Weights of a small transformer language model: 6 heads of 32.
Each number is 500 + 50 x the weight over its row's rms, rounded and kept within 0 to 999. Layers, rows and columns count from 0. Numbers have three digits each. The size before them is the row's rms in percent of the matrix's.

# up: layer 6 MLP up, 768x192, rms 0.0672, rows 473-572, columns 0-63
# down: layer 6 MLP down (transposed), 768x192, rms 0.0674, rows 473-572, columns 0-63
up473 102:390514649536505423533569542452514583491449469513532493474521522439432457492495474543504422480499529410515510570570503494474429525444473472531488446516526491473484511537567504377523509472517556
down473 100:481488468466587410574431507499515465505462471502498556592492466509528390506488441497572659549563484498496564515517426479464608532489507558466405564485540520471450447558428427535585403530501529
up474 108:535518481586453540475518423472565468509490555582428504547467479391500517557549424431381548483518571532470484536495523585554492453497486596555416450453587429514489480530447423446572437514534571
down474 105:424500584492541501493475410576433427502466509542534526442473496514505464506437441516588506457460578473527620518448571541498651538513478495503560561527528512449522561515577452528366508482513427
up475 087:571447557459430480583511492426530559535492489506450523521460527520454578515517573438456554551483559617546480596370513532488497480565471434470470547540497543510481532484472462431495485556441524
down475 092:549581472517544538437560460442544448471457424497618421362502448484456501517530522554435591527492480442422523520531479572386515464483513459539517424428477531483563511552489495584466470456437500
up476 099:579425457472474466470482553560553445450481459543519386553590423537474522526524654452537432492525521590473538525522444542496562431539543512461507567461487602474419450509532439596542519512514493
down476 093:526504445459458534468491486504560477375531537450581539508466423535464601515438496520457523591480426428559523488469477580491503467574414516421444528508525559392455466401429418378502476536519503
up477 102:489528606420478483470623481568556575504470445558537434490513481511442575484457495445547472471499616524491480518467471501613566498411555484574503551406571541479487448502458535563487556577476508
down477 096:464436535514603524487557494433501443477536497491525561482502528459430531461503533541479498421449562529395539423536547575482441434529443439556416530442493501518590457474535431462461519481447579
up478 102:511498530457492458594479592473528536511444454551430537481443467441407574575473514462558407526513517521542500523535584505562518516581442533446458525433503465496459580501521482521497422513541587
down478 111:522484458522389483546531500441478485478501399495531515550492559518568494399448436516473496511508469487451472473474505529430451445498530492473554539572449492441569502457533526508432567422516572
up479 092:462455554461498483527505416413534427505505495498480451462570487525501516551467596532589501469550619536460503462521503477498581530545507471599446504588579544518493525464552506494525492601549433
down479 088:543512454469544523467551556504392592533508467542496538457541457408529558477473454429472538515451434490509502587491555538477539573452498514514506475494353532591539546530461488543561552460537560
up480 102:606437482566485592547503481472652496502399418535518383466478470549425522446502507365443553505517569486482442512452572456579478461494462471592573485465593573450474441444509559461478505487536523
down480 105:487587482459468561520440556455421536504522405521570568474563513426533510433461471539510402519446501493456527390475468628500415571440438491450456461557462535484520565516448479473446509539531564
up481 108:578485495551469466452538465455531585520476497510557506434574500539451426504550553478528480552532456462417582536603378481532561473651454438558443525506536529504570525517489464527511438451448500
down481 103:357510453484667469484444559478524499489587533477489539487459532563482526574448484579581452524481462595442623483463499463444500555399505528545416479539471537485487520461526485500414580593514498
up482 100:451543476438563502433460522469634543466493487434605461523481464580551514525459600507466486547429505505502355496490483562450457521508469462484493487502418496627490492534529625464482339504520439
down482 107:470477496501561420504501440513474422558481534515479462440557529497539534555481467472468490508530460509397564615561528424560524489458491459478548488486489486578550608495452434461439448516478462
up483 102:586486486521526431502496501486517468432495502463450480515485531495532455437572498515517488575557547517538468381551530420429487519488489395434407519577503572427542485638473481462511487573508478
down483 105:542507524520498603503505511543521491540561548630551516491473534415446465461468532493511546466511504596500443459496521482495458535533531520509426542545449580545532573520510472559521517508497513
up484 102:423515547551515503475576467512532474465539499452455490543489487479312474553538549500457469517551548499489528460530530518413526391508474433454411517557480535534520497574451575494485530457437478
down484 100:433501478416358555545497567577509459551440549446504501543600511484502531485452390535520468441480524521432524457403420542561500507562476568475442650443618525541419453438504483567495507441531552
up485 107:549456459351484477563442536610440453507524563544513494442436475453508535510459403463578430567472531434411544424555518439479503542477432577514520505556500471571479471502519589448433529589501429
down485 102:523522536546467486510568545459560539559529487488470485416483530501517463420584542526556479482515589569632473514436439448516456535522405418464489507459443403590527553457423465502466578493425380
up486 096:554540496452475471555591482489480488607466480469596511471593557536432448493542459467484451435453498475504493558388446519525578465501399421540474551513495530505551440538502477607448437494495409
down486 092:543479589511498440507534558459481438477522522470507461496469487477470622566508470537552588528600469524577491497582551539466491541403380472442502528475520450516477492441610510500532510502561619
up487 089:632578496497491488491537565544546562519524552472534519416467528483498470589503487468455480489452510472471532471612480464425451534511459499390520552557629476444534521523583530552504543498478481
down487 102:540419499556443520558472501559516507501461476538417508475499425508527534447447545504497475509530444509449476537557533545610666483512551539557528495396417537518417434549549529480563520431468545
up488 108:450580462452447478518524564440527514443432475528470500471521498534463518438509418502556593485605569520522484497596438513520551486428431529440463613549559465607499490471461482478408480458396395
down488 093:385514441536538590517518523526449522520410562509434552529470552455422438468496601646564495486535517567504502479459537598509470474505569429427439560544530498619521465463494557462578495483502453
up489 093:449499474560469436518493632444524518461515422530467479476564526514464443466514609473489541550617509572456466558516479527457505521510462471482519557529468575581509438509550522500428463516519503
down489 094:589486511465444477512476426477503469576419592502595524460500554473540546528467460514536550568406498571515532483549557427491532533449554543468553420555549514592579582503550505426600600491535467
up490 096:518578308461463423534519495526512454580511502434455502413528452488450548555462412522508514534528449540431526470545524455588495514448507472450597440417510529485444484492564580424458595490471500
down490 087:508558463537536468429526526497501531543525501484484526545518488480493487463530549504524404555541518505540539513504455601483456455489448490492531512558452480632578447481557477535416526499500507
up491 101:529464480482483418497524555424445507466430422500544476497488515565624551528585587516606510479448501546529492543502485509514484508462471575449491562473453560468454592589535572499473515496524492
down491 112:570458512525480474500468508441446513445556403519550495499539582534455495453457532594481511635592502422501422538468493469526604450469454509431574482539497555394427540506529538421470529618570554
up492 101:521466419541499509447417500379442482524524446504455425494494444513534515433544441570470400458470434465439530431387448412539521520413419457546500588454476611497472506469519454549454549477455466
down492 100:518496485540518482543478528514551497510561482551579497558466453555474460477578499478512490500543547495522568577591609506532502482433497499484503493532444387508536549593538426471473494497429543
up493 098:485451500362500446457472575460462440396509494508506490469545571528504569506464553501476481555484535505485577455546554481438549551409567468517525533458442520499397459462489566556493471477526488
down493 100:577467525476553520556482538538525517384566479531430520533538534519535468563569419491522453491436454434468515538489470518520464479499441483454514476550497606570451499509586494457538469442506490
up494 105:529510495499484464537482514480506587562473458449514518364474414379445460467504508414588560558522532571528484575513466499459453552452514451450524454493525552571413463541543530469456509512399517
down494 108:457527502495588543497486601522569592636512506540531463436444490502493461501524460558411572549479519478442589601554417495395470549592503494504482586447559598489462484445475505472478490539578524
up495 106:632556493449578588501495568505614668587509463552486466524454543467557457531517473508512563498526506480483349539540565512534399564474454561518523459519509521498463405477547492457486503592495520
down495 096:474514489531407475485504512452468513449474419433522498540406464500499452522406611502480512557522494554448476414433483488519457507401594415571531472526470496560429535469537603443433460552590477
up496 108:466525527394508509453415398507606512515423532485416438487512470528446447526459501454612507462547551533521487507514471480414547474418563566448460490449522487550519526427411603529511411520523536
down496 096:499483436472490485502552504472523534521597560522571514520535510494501457516540549464530508523455474487557506526495569447538546476514481479508452511416568569545465530534512479469534516529467452
up497 092:531446393469552454452450509487470499538545526478469463447543446440500547501574390504446605534478490475478523536572426514436503462493419665454473536548535582497504416428564491565393445451459584
down497 087:630460430501510485511473565470528424411414466518444553544505487560464574464485566546439570528537446465540561497429493587470524510480520439508531404521460490565556573555454471525538551505586510
up498 103:442393547501464496442476591428538542563547494466470543463518503559457498528561431643563349484460504577502508444550480491471478440521574505529459568521510508577530471505534472449560460544515546
down498 103:488408511558497504533543539548553502563518453499477529574617468551437512397495519453557528478430467479498472421487567455429456546485563520504526555459605509485547457487489432541457461562455528
up499 092:434471488491476592534488477511401428519465503496479453452548463347586558463520507534565488533446507488550514537514468657477530590509391517471505504511541562466411489563524550524529468529608561
down499 087:404442456400454501485493564500510466582505500498523447522512484575486499436531503530543526440602478437513469564504515521484473468556498423516550396487466563553504486547583522523450467417434459
up500 106:509481511431571437410550541555531496429602459483498506461481481503451565490498491559520501556488520468454557466554595487537504570551586440528435502529430462463483536601544569569394456476455492
down500 107:520456498449549502459508471493515440544650540500552477463485510495377577529607581490511514458525556519498496433493570452487423507490512543450458567549490479503547454459526479595414544479440477
up501 081:466453495481571540543405468444435566498485522469433536533499584529480442477483496488573531607523520503515494430438513576486551494474484516456503474527545425631506518468440427467383383419486399
down501 085:550521507489382544474549481591457452543539421518563471470502389559509461442491436461496561476499523417437462461489475558521498424527521481592480550454375475647398430479415537466570464587499504
up502 096:477390495485481551470483488501532401553454467444544466363533492551476522524476535465529553379444450425503482484462565525522442513403458530410513520514514510546422530500395475421467503551510535
down502 098:403631456488500550489511417415459410396569472527488413464461488487494485502497432542508492456442543566529493487572444388583400500591537455451485495489525488497578545500526509467521532413483518
up503 106:461410532517543515503572406465498560400495441548488469472531492570546498470492509631503413529624499529415559507472506544555514501578424505455471523493496501548471567454500471408499568475505490
down503 099:502601434499483524551513559441407518587556574473540505535490552549423502560495473437511614423481487479454457502546578493551524539472557532391496423499527438557444534536499547483564517487473577
up504 105:461593476534465467523492599536501553388501518525391498490460526453473558509504458519479479506538516576418549472503505546475461376493450535434510485477390370503514555480466545501541491515587495
down504 100:480472536529554498538532518440501484527528544513491435535502501497578463483571526484456424478465454421505520513535507539476571559523408377523499521497458514488442461574520514439474534397475557
up505 095:487420468527530503475486452410477515512558446512525533472508522493406522370545503523420486492592511537516582510518450469538469525450407554522547515646453500497410445522456601439475551528550498
down505 095:498490448482482410497492526542465477432439537526467528483425482513439499556523482499561503402499520472441544494534635554464463508522599510598388538547642475480581546499524464532416488531427470
up506 105:474493458525549509413542470538571527467472547512405482478544464391474483536495388463415532546492477591451481494455559570583430421512449461456545476440548499489411537549584405504510454506546536
down506 098:525483567444511521580494533450466568553465504501464467550508562513460539447510575479560526471568531553549547513496552530552507515471440502519494471466384447447420518590517498481480526559437488
up507 090:543402528461502465484511480403634522516483467494499543490564490579525426471579445556550537547458503551469455513488526518464395411562551438427476476477433418464495549521497485486495510529537502
down507 096:554510441503475578490510440528447505463600562469551502469502486420441456500462444490469542529511534485471510494451441558558518500506516470401545496452545474583565593489475535539571509510442452
up508 101:450570454454479529457443417486571581498483523472463475400392525526578512548529538546479484518491465467510483438533504550470544575416480421571510423447517511430514475472460476532458472477431454
down508 099:516451482562501419555499472502488513484387394506382548521530448496405509412530512526512462448414428474526414506600486487432465489510555540601514487574442478486513462566508552454474525517530466
up509 097:465429518447485461591378545474523456449533438425418563443477401516452630473565481562529337510388517487465513585467568497483468407516544499490433548508516518489505481492618438526497481517510577
down509 097:565512523553541438552536419409457481473577466503464494510508543508456473555518517386629457457470442483579477559402572596536496442584518431463552474531446493506474476476453501528572637505464519
up510 098:402618483508455518472577501479580505540453501499511521430611458506480526499499471549394538472505449512576497543440490565500473524377508480464605421488558529524480537403415467565457457579433541
down510 096:501484418486432477441484526477615441534426565533518509407442529504584493541460541493557410502474511493451549517564460465430522496530509463521459484492410516515457457491485583497550512423563499
up511 093:501568485467507479533587533499472578479458498484428466566473470473440394517623509476524376485472502450456454537427454418548538535407551457443463490537489536557550481483517496519529605383529481
down511 089:503365585433427479561450445503536555548543496426523507509503466554500663451495501566527491486486537491490546465598514608368496490527435571493612536513494410526494523491536461477558441629484515
up512 103:532476547460532487477524538442553475363414559414513401515462438447382505554590536527476552408425650510502470598496564469437482419475505524498460542566471462519539502520458541526511507476614430
down512 104:528551444488457541475452547485528528545418501523468495496465544576461513412404576550492547425523501475480451468529484435488529550493492485507509526502577541533486516540533362498585556593437476
up513 111:626564550440551458476474504484619526479468510502528552409568430442461562539569359485430469493598478523498599471504489543527507502470514418461526467565556495517461430483420463545412475496470545
down513 111:440488529509543434466559543552492487581445469544529442482525490578484473416458450530415514494449421512555549583441552545533398522472501507444535450563496478460582471553520432540581542461476489
up514 096:599453510538527508537509465551444502513436486474464460522503549384460577502508507547461470518539534537544569471535460574474514476532547495479439454541522389379459415482509536507445513475442491
down514 103:456591476342456535440506454444541528472491486554491526466563493539472507498557502500415501560433449545524468599492560508607462552593554524553539616524529478458484531566465483566556561458543514
up515 092:544505523389525552407492507484520466525406459630430503439497460508519479459413501553508517401511512539487479534505491496514477471516467405489459480481389507552482524559503586480448554559460483
down515 095:519465493504470528580478531570502492539465464496503550494552480446585512464601551547501525548534446458512460426609618548479518474478472513619476407561485528517589508569459468467473445411455561
up516 092:521574520446556468470482490484522473519588483556572524471544414428450519521588435527486487528535518470587481554454355505521485484465513549558607537545554505508503528486517462479479484529497447
down516 095:496432438464569450510474505455414577414468429517412477517543563501530518426491489428572487431493491508496521508585500552535521509522580473582428417481479452604441518515535524499514508446470516
up517 094:617521446489512496531522495531545488499437444558591444472620568480472572551521520507541531413593468540572516568584523504537519493476471497533397453420471482458446569483503417558510499513486551
down517 097:510548490477521434436544475431483428394479460434473512492536510459463480509522455561482566584432416478521535508518466492409458440596476558449439612465480431623503399565416491502457363467580462
up518 100:487454499457518451608497510472535447501533446462531431553457438454475591528511527394535422354525571575411547459543443465447496547410550543500531581516525413512544494490525556572547464563520377
down518 102:538475547583559489445471566476520544505567553511580496503492485514528446497510432623462445508522463456533432418455482510557431435498473559545549395555483558470426408433463547437497538534471486
up519 107:580526451439478576611463558524554519379424497524541547484508512480394472490497505468479599554549581456400441604509598500466552430485379514460484589460530548482543465535453521524478563419408553
down519 099:556488534423437505481452534553468608433511452467509483507501457465490503497479453560487502511462525461528542576604543572425495505463409517453526444452573558537521467431557494445611549514555592
up520 085:460385466542495509507487421509503525500543438569481546483528553450477510477571470419396599500475451570451514437461574497450417438443491476474507554546485532435464531543495435547540566459382573
down520 087:576544464486529501475571528524437441511513525482551489471496455540524603583511457547511515565454559490485390433517501409490502519460433550546516521419480472491524460545502435566554453566497528
up521 109:352487517490491420549525496421579543499600446511468497463546496611540502520511491501559482524438554538521510447489544462615501456528639583469465527507605454549638544526513576568446509510473439
down521 096:499582501554606559492432476594434463560427486525434571531522522413410479445453487513576488446463435471459483497486529590547506612472457469475486481421467515639466573467462469445486493523549520
up522 096:455493499502518519458464464407534474491479555531470468483547580628452514464483479618435446522435457479498534543515431491551479490522562528464496490505546542487526540497462447560548457477528548
down522 092:528386465536516474462457496484442457552474439508369475581471403489651430563498472534554435464635541448555507529467444503389550465504444527424515577507454590457438535501501566459530495434519525
up523 099:508508480457464497509517568523518540480465517547522510456524514414500496497503577504539522452498549501441550629424401559428518515430446545461486450481503502510489530511525389415447506441484543
down523 094:486482489423544491579522470639515459457420527525596494431492555538499496476521592504501486459437469477548490476413525506409504481513413513483500530538509508474536535472543504574467545485470539
up524 101:478484537368491558467563503553574527493498596497489480458485465521459485553447504474503433471544559529504481505440517474494450478490417499504415494540415483486438477483498529517557429474478617
down524 105:395469491563417515493592586523536440439466477444479543521483508562532535412524484524513498466427480561568534449449500419517375492573487513486520444529467474503458486450605426516569466498465501
up525 097:485491476491543452461544496504571520403573614529557560478495460591469475526543492549460468477494502558505457471492540527573460562571441488532422507446601597444466508522579522473513452461518497
down525 101:568516538504512399483560491536565455513457476597517472489505585520480486427432556475536497535579576517558390511516573467460485517511539465643454471444472559437516511411545501428515455564495544
up526 106:557412598460518471528506495513420448514435484472465464531484520469517458575458539556517562468555520486539492590541467399554502525501378551338427502548476501446529515543513510441410521437452630
down526 104:529547462558550536442557537563473516429524435529557507424505499526442411597391563544521541531421435475421467525479437434465525538506601478551429432516539580469509546591430490554552614461516482
up527 098:409468580452494486420445395524486570435469499529545560612514478508408474392575472470507475496494524530428441517428481547556489431477574549549420565503503476438554408540630476539461527378395472
down527 096:525439418545489523590542493556525544444552495565518510494480548487466500536489513501555568525503470406491431530498583524480582495485419468508532520502486461616502510494500521554576507501502532
up528 104:570463553560526499527481498404435616526444477565458426490551513549432465463532501588489526463376486516535497555567483456531573418515492504604449511463481526422463599515449431562466505400505519
down528 107:450555450492428463460476551454525523508577531462438523507543510482508578632513435498496500526574511431568502541402425526533508546495561482524490435495520550576618512537488475518562530538386461
up529 101:565495525467433491452533556494487490486531466601483466479475461421547483448521489551522430500614550554580612512507506481519432533454440528438501433485493553464480449493426484431569541478610518
down529 097:451511521559537445428445449509468550512500483494454503568445481534460550460548448512491431489437571458490462441509626432441508417563463470528486572491553499448444446484463461590519430475481549
up530 106:398476504417552557405559533505501442412442493531438511539546557491523509403462417483474543528476546599379515546383482428523421444476514507473541399500512542515497487655519496463490517485512520
down530 109:439521520489526444419406514503536467455470456556464508649499531357558497504534538530580501535604517489466559537596490434468525496440485497492485444427477487627659548554482559489614456378473514
up531 097:558580438502482471535536549477423527488477373489445451402485506482444495545493487552510586459555523457491429521491503443484498503514404549558538537574498470448518508513533499519376545442549486
down531 103:502462514604534522493526465535462496507508513526589517555451491557533510500484495496554450495478420492391552482520491536411432452453465465506395506603441449514491529445533508470522455541502549
up532 100:519513441490473535560545545533488617494537474546485502591501498465465437464458473448497459435477608520569551618630466493577603481531495524468515495594472523487390477487515486580572520492502507
down532 103:547455515478541499486487510490501489509542570517505504503522489486422459496530515542501472448519422567458540476483526529509523499493510473615435514472524579464489406563491477457443554505457484
up533 110:500507439479525584523524545460467500554420519481487503397484429521470515468504461530573450528496426559533536520618506478393535475483554601451474563468567485486448469504437506487471590586536582
down533 126:485434453534521495516455466510531454482517516502612477484536558486510533529431464472526475577514494417473431572471374612433529557486509477464485569571548474464639482502437456520458417559457512
up534 101:445524475478591532472525457440516471502574437559477437501471481482479485437477584572554476556584561555482460473577541550583368497491376560540538437477514493489429454532480453519455542443502471
down534 098:567480528435414504440541536506525481454392501504437517545513524473479432562462457485504509541418465539556478530509502518479583475517544506407476554436470450471501492509476433560428463532545400
up535 092:486405410570488460575579480421542503498549472472587463463459562446497470448518448536517531514558557536514461494452563494448499506478515462520447582484471518521511484496499496486474439549495540
down535 091:491597553607504454471425496486442639493475467547449511516529534525515612581427513548488490520488536522427551650563468476538529482483500498555500492509515398452499591579502464507444581458493510
up536 103:497483410484498460578473450478519567475488548478469436447465542523577536499483480523550546511521526452492535441417566473555532461475610509469430501540445485449492469448514459509537497436442576
down536 106:477482483389486470509551520470610471415511461537510416541546488522516498484469493509489608491552591456525495496493522404439570496497530537516538448432403570509541449461481529540475399457579491
up537 104:463571501495489563456519416517478504476398459505439469350520525432469510484585495557509459543583551556562542525543450600572481553474520473573526449532513503516481416581489578442406456394585548
down537 104:486544437465433522533422452476487542499467525522592393567379418382458475522568484541614439425400468468490433529564523607531447471494563514538511474490533509509506519396495441498542399442490451
up538 105:487448562594426465553508471523573538481492418530570478541520502466395488498524460466582457478461431500409510479515568543440538469492559498541545472374451466481426505614512609568526508441519535
down538 110:408467469569487541522458574527424436504441456519563430549479546472525533397482584515493506595500431458450439456475512485491368481468468442386497483445499466456496464468506529494484369522495485
up539 109:523496547528582597487572457469405543533537496522520473584511636431498426554462484544430481450469498526392447478505484489540425502427407559505432485499549460494420521542571410443490399497575542
down539 101:454469452536536587454358558497505503615449582466506439557562438465550498543517498501513483568497538490529448452509486515514557457510418552531496578518501568462643502504458530494495517427552507
up540 093:526563445534510521511419532492554515461590441459532485483469496525435513467475551482535532562483453590496547508532488520501557542459430530527407475462464503473604466439567471565389506527473473
down540 089:547525483506442561437517448532461522567434464428460431585513476513603578469496434489445570522388563482458515463529491595538477448469566658546615473450502499519476565521513557460513482521494472
up541 098:515424462550490433481437499477427494459408547486529555509579463487487515433494488482410447516544493487453575500583552532564450495335432546489461477578529574628495514577462507493527495496512492
down541 103:490541518518423544476455511506461517507621431599498460459438532531542492509455535507563523510560478476589495480547445413515527588491448512487476450512439539507512524476560402520487492459564503
up542 102:411547503429562520502564481486370508480527500492433584502455444489540512558436496448549419487449477513434495500562433515548508533444507578488465439463585493475527576517453450509543433483380431
down542 090:480565496535492508607611588572489559461433518413447518469549463629463454462508489558374518463444534541520579480511561469491516429503500547542550572523439525561530504570580439530487507605482524
up543 097:562497537490510547547431430447446534456486468566431418497531577528456522458499499504451473522604494535421515549505529502456435528448504456515589550491474511472524541599488486395452428483481520
down543 098:512502478515417573469610445541482499539513554556395423512492445516461577456525626500518471524439512597515413486528419460482544512550454603518530442564537521444569491513436561514487553478592514
up544 104:485584504583526582402441492427529598494469425547453427493532518554463458548576462455501462405447496507494568501451508463417583507488462507558516563588481529464549393504470442490420502534521448
down544 108:593496457545459475498576436498512566541577420566481459471396513476470478483571492550520589508482508422541421565514533526495495432508485532477468407397377460482483603483492542443523506442513525
up545 104:592519453506459461531546416538557466586438544504422482474492416469480551477426494516464465413478531457475466565535521527455581515567522523517475560454555542477418541483564506503498602619507494
down545 102:562460461575509556468448511520518455474422494531522582479415544483534455468572487524542499470506509485484540490432514471484496537533427573535499446435497448561617420488553361451556475481446437
up546 090:490530453493498510585526532416461462588522599504572466471464549428628517547533502599556495517498563533403502500467471547445545501450447419473640512588484532462479505503456485468484535506538601
down546 097:565581428584536516573482528566537464616622461430534549549474464550514499493521533480482493460413463569434462516442549512573440520485542473455537456469479429459515520479534423507498466558638473
up547 094:483482438530411486353454539531577558501490432500484431437540474470499530508436524480524481602448581501470551567360553523443515431534499468492518501520550538557596493511450442494590470607535541
down547 103:553416502517454569551559581580546616477536418528411580519564493476549530453441549455524586483478541528488475508529569434505504465493488490431458460431471541470477452548583447413469546464474590
up548 104:474441488440520437503493441443488544548457477545522415525445540528436469546522560539489544543586509577495502456481465349494440492481580548520484464527475514543432427529460494451520541580465442
down548 105:587429525520496486376579535542525455501588527554381516500500480377496465538489458486492551555507541445558394524459484546472550522516461521458489514482465534475489472405498518498439520596420483
up549 107:595463527480429521503559466491393522508471440518480456501461473447447581479513520476498465522477458522601543565469534477454525541518401487432484477441527489496512542488511521530476448565608375
down549 107:522419514425497481530518529536486488471491427437542454465558533515546522500503459464461517550441399482474494543490547542569433570529422451454518527527530499359497512485422460478445436523550467
up550 090:532474543531510440535457518559528559561602545502460456458527446440491443483505584494503439548460575560531454442505514489504434540578483533542448460630461593438426450523477547589510488561564514
down550 096:528517477498539513505579464596458428512657607471511514411538596478474540562582540490514338431572517495429424501464493480423420448528479406608521577511479396553494401503448546521484458437469422
up551 094:452420530495453538416596502506448428540459543441462515424529530469533460550501383463490504529453467453532568517570485481414472602547538574468483431507558463495460527498545479492498525581494483
down551 096:635498507456510443473434506496371515484451428484519491553433517495462627416462533522484487560452522600422435556494438410444571550507512521512565591454522494485585546511531555502508426481504450
up552 100:429480406556547480436457576403539418529384563449436417475510494530440463508470498505491538480456516589487457493542442473398413474495461516435458541507609497493522479483419584477535501538517478
down552 102:618575501580477478531463489558463564448500481601548494471569464587494456503478540456464432568507529416493503513425466466449565552457547445584459372462398528485493495514512499523484510506419527
up553 101:452528491577497522500485521504466431509448541461411458388404541421477502603508483427471459537549523534546506540529479507389527511421410578483587492559456477472482559458550516404596438532378510
down553 101:483411482452577497474518486519499464525494457479574450486536441605445501529440598453450492591454540477487501506591476489397566601484591446456515534451492493463486420477523481563458473509515494
up554 103:475514489408452590485485388433502330472432504542485465553448409482487440537562489540479504512538498543459507488572471546494537413491487486467431461568519556493563553579431487584499495469604505
down554 100:483435556578527458460546560558483658542588444535531591485427496494541568488490568423517519519429582460554518450487498469530528502538378499439541472537569438510507457507531542414466467486516534
up555 101:430482445444538401413450558518526578614524460505500503401559526548523442571539449360466518536506570551490422462468429567461420529523495562509501516515506424466510473518506558495480597557500416
down555 096:542546482587503495462495594554462463554516521520474500560559533428477486512454498561574429566509407486464552516543474536517521516534538471552439499439507555566496440487576480413413510585437488
up556 093:504536543512523429452559506529581468508399417545461430485539451455623459484451599486507508526520564496480500487477466513512529412503465537468500514497498550451475555519558486574457439503617516
down556 101:481509548558533476534472464390479485549551524440494656519480468441519574468466482501460502493480476596459489497457480482611466497590539474532579567515451518504555501550521574483532574496520588
up557 106:542522518504561439413530503521538529492557587445510537354534487537454537469469460457539509548553535522522598551550474541487511470428502538450515517480495538483554510501531459471591539436371488
down557 111:519470475445511396440377391509506453428502501446476517518481491469483544457387498480445505476494499540440502463494457584478565586547514537510505429518442471615487410569485541489460484532546400
up558 106:518474549469421502519489497401485466568547508522499514513452452497513460468589585438534424491465474444480645472502396536501491486529474565455499463465528506496447442518448424467503539571499571
down558 100:400448531627511518529526436439476563439505504559488502563475438483492558495565562582489469507445517602505559476448455408541508487475473482469520487467514568524551479492432552520494441464571445
up559 099:423502525471522544522466505439461516496563448492404411470566446535383476457514479428471521564652438544516530555502512477517487430525548502444550484543535571548502533478530506509440493530448494
down559 096:469514413405591540527534518546539515574421476481637456442454501491460475440548606504596546530467532506425496521447546466526559433495399486515444516501507505541508516462588621413481582477535553
up560 110:551466536536465512477497507518518519537512447446579526476398534522509504488479557425512443584537490492477495515436458538521484476473402492460420502514431408431527417493492515523541411574448519
down560 100:545484526471495540444515548473487429473433456640462444623466546462370474480528444505557503474412554512438505466600475527447541462489559496538503467490431520467542567583501546482414484445489561
up561 104:437484560424473497505578520448600489497572564529519518438453457562519564463462482497556523467433513509570468426434549610561533479573503464547494452488510475453509506515532546568599518535453480
down561 098:474579473489467559428437510553487574524503406508470532464451508523442514559507500439440532409514403463443521486467483458516581532443494510445505511533564462440457510452443548532443500493501500
up562 100:525506549507477576547574503498519472546501523529497442454592531453458499480525513540525464472465518471625527493484520447397426557437485469400598613532487496492423536502534516485376407530486451
down562 102:566548471419467464456516463522570461473484530581495498521477543485394454570568546426417493523466455568536519477483478449561520533514505616490481475535510501528532517435495545492452443493594438
up563 104:444411484576571522458525493389478448430498525493460496532508447570473559640435454455500512507526395507468509465567443487473446487475494546591456539468546508483473424567466560508489494518530491
down563 102:545500465524481473617514500590575517560500477586539517494516453458464561574498522490574512406395507473572630447566541516491477545538505472571553432493644521424436502533514515523552546429437548
up564 101:487451536501409446537502514511433491475532520585470460417561519475618458552501556514515487597461522515496451466521493473433549440560449531554466508468520465469491466468531523563518503501488531
down564 105:491467533527490569497570494451574591454483545429447456557365507511594478502513501562584482536534541504446529478500490536567531467513483468503542522512535577443608494479401572502558524497487503
up565 109:490444511547404512498506427491457457448509495409451439414514548512522551466471493403542527525507452455422491465554516370569474536471486464488546468496479508526455480537502512558480507521555540
down565 107:512446503504521603486407454481514488501452500453483440492612438516491494457511459533520578455438403447531455503583545439560494494520478559522534532499493537464502495511547471491413384474434502
up566 102:475499506480437494442554453445542527517479539500582503510471478476594544498456472486522418557543509577494518511569490582417479495506555527405447513549511491493498553527505464516531474546457503
down566 102:460466500515516516411431541555547421531485558538498446457505481407543517468535567537380469455516530520485523450509575424506465450435511587546589503536468449544552491565462521500488553455494525
up567 097:480473563505521552420438536408550451587532513538462413540474524604583441555503493494521447426474491508470539526424503499546490537594575448569510479491419504483492467495515516520502479508533551
down567 097:478540470550568525581531480519442536492359491487498505494540497456413553496488571562479525518528497485440530419536514454408435521430481493496451511468498534585533526540458449497462439548528565
up568 107:575515466484472468470490458398611523450480500473509572494478459610502465455470441443448465546465437469455471547528527500419478426598512561524524551424510552505533453544511435557487544479498519
down568 104:541617442534503459525475514505519561533554568507508452506564481492427482372538525507421554465526493488567484480542549502622442516525541483485553475502515501444485565581492522616554472485487447
up569 097:506474518424523494502436522483497550465515429457475515458445402603543483524507500553449522461428575413494525456468524501417517431611498542470502448522597495453560385482581443441404520517595525
down569 094:534568453488495429435530404497466477593389485549503538573427514509477475540475576565538516522475530484439533543498406429439542561423530453406504472518407489397450630431475468558506508511539443
up570 109:421420488507485418495676498469531456540445490569552496348475540486483497531508542401509463498546462590431487512555503550501458420474553499492506416472468459438474589490513418496545463551563439
down570 105:449477480466407494448481527573661499512543535472424515541521501463417438458520456509520525512513538469469544526359548501503449513512454518536538516444480545522518499548415476568562500502414518
up571 092:559466540475434513543431478400617497565498463493538463493471584519444489417529481526524476485496514516479527550500576490369473429375607529549537489572516465501504524519358545502459462534490446
down571 099:534505480432605542573507572508403445429552511456434451492420466484615520500538470510475469488464548476502536547525464551451473557597498478554425468560610463539555560535567458455473381417473467
up572 106:526554413385521478498394491484484484521496449447459475526475547520546428548561483660529555459536521389489498543507477563517447513490516496537528419578537418484477445500418572495504488519592523
down572 098:476410517481428440461447483527473563500484475452430527484445582431410598441506460560493434498526482473562480488496512424469588530464453496563519512480467525401467533507529519466434422490411554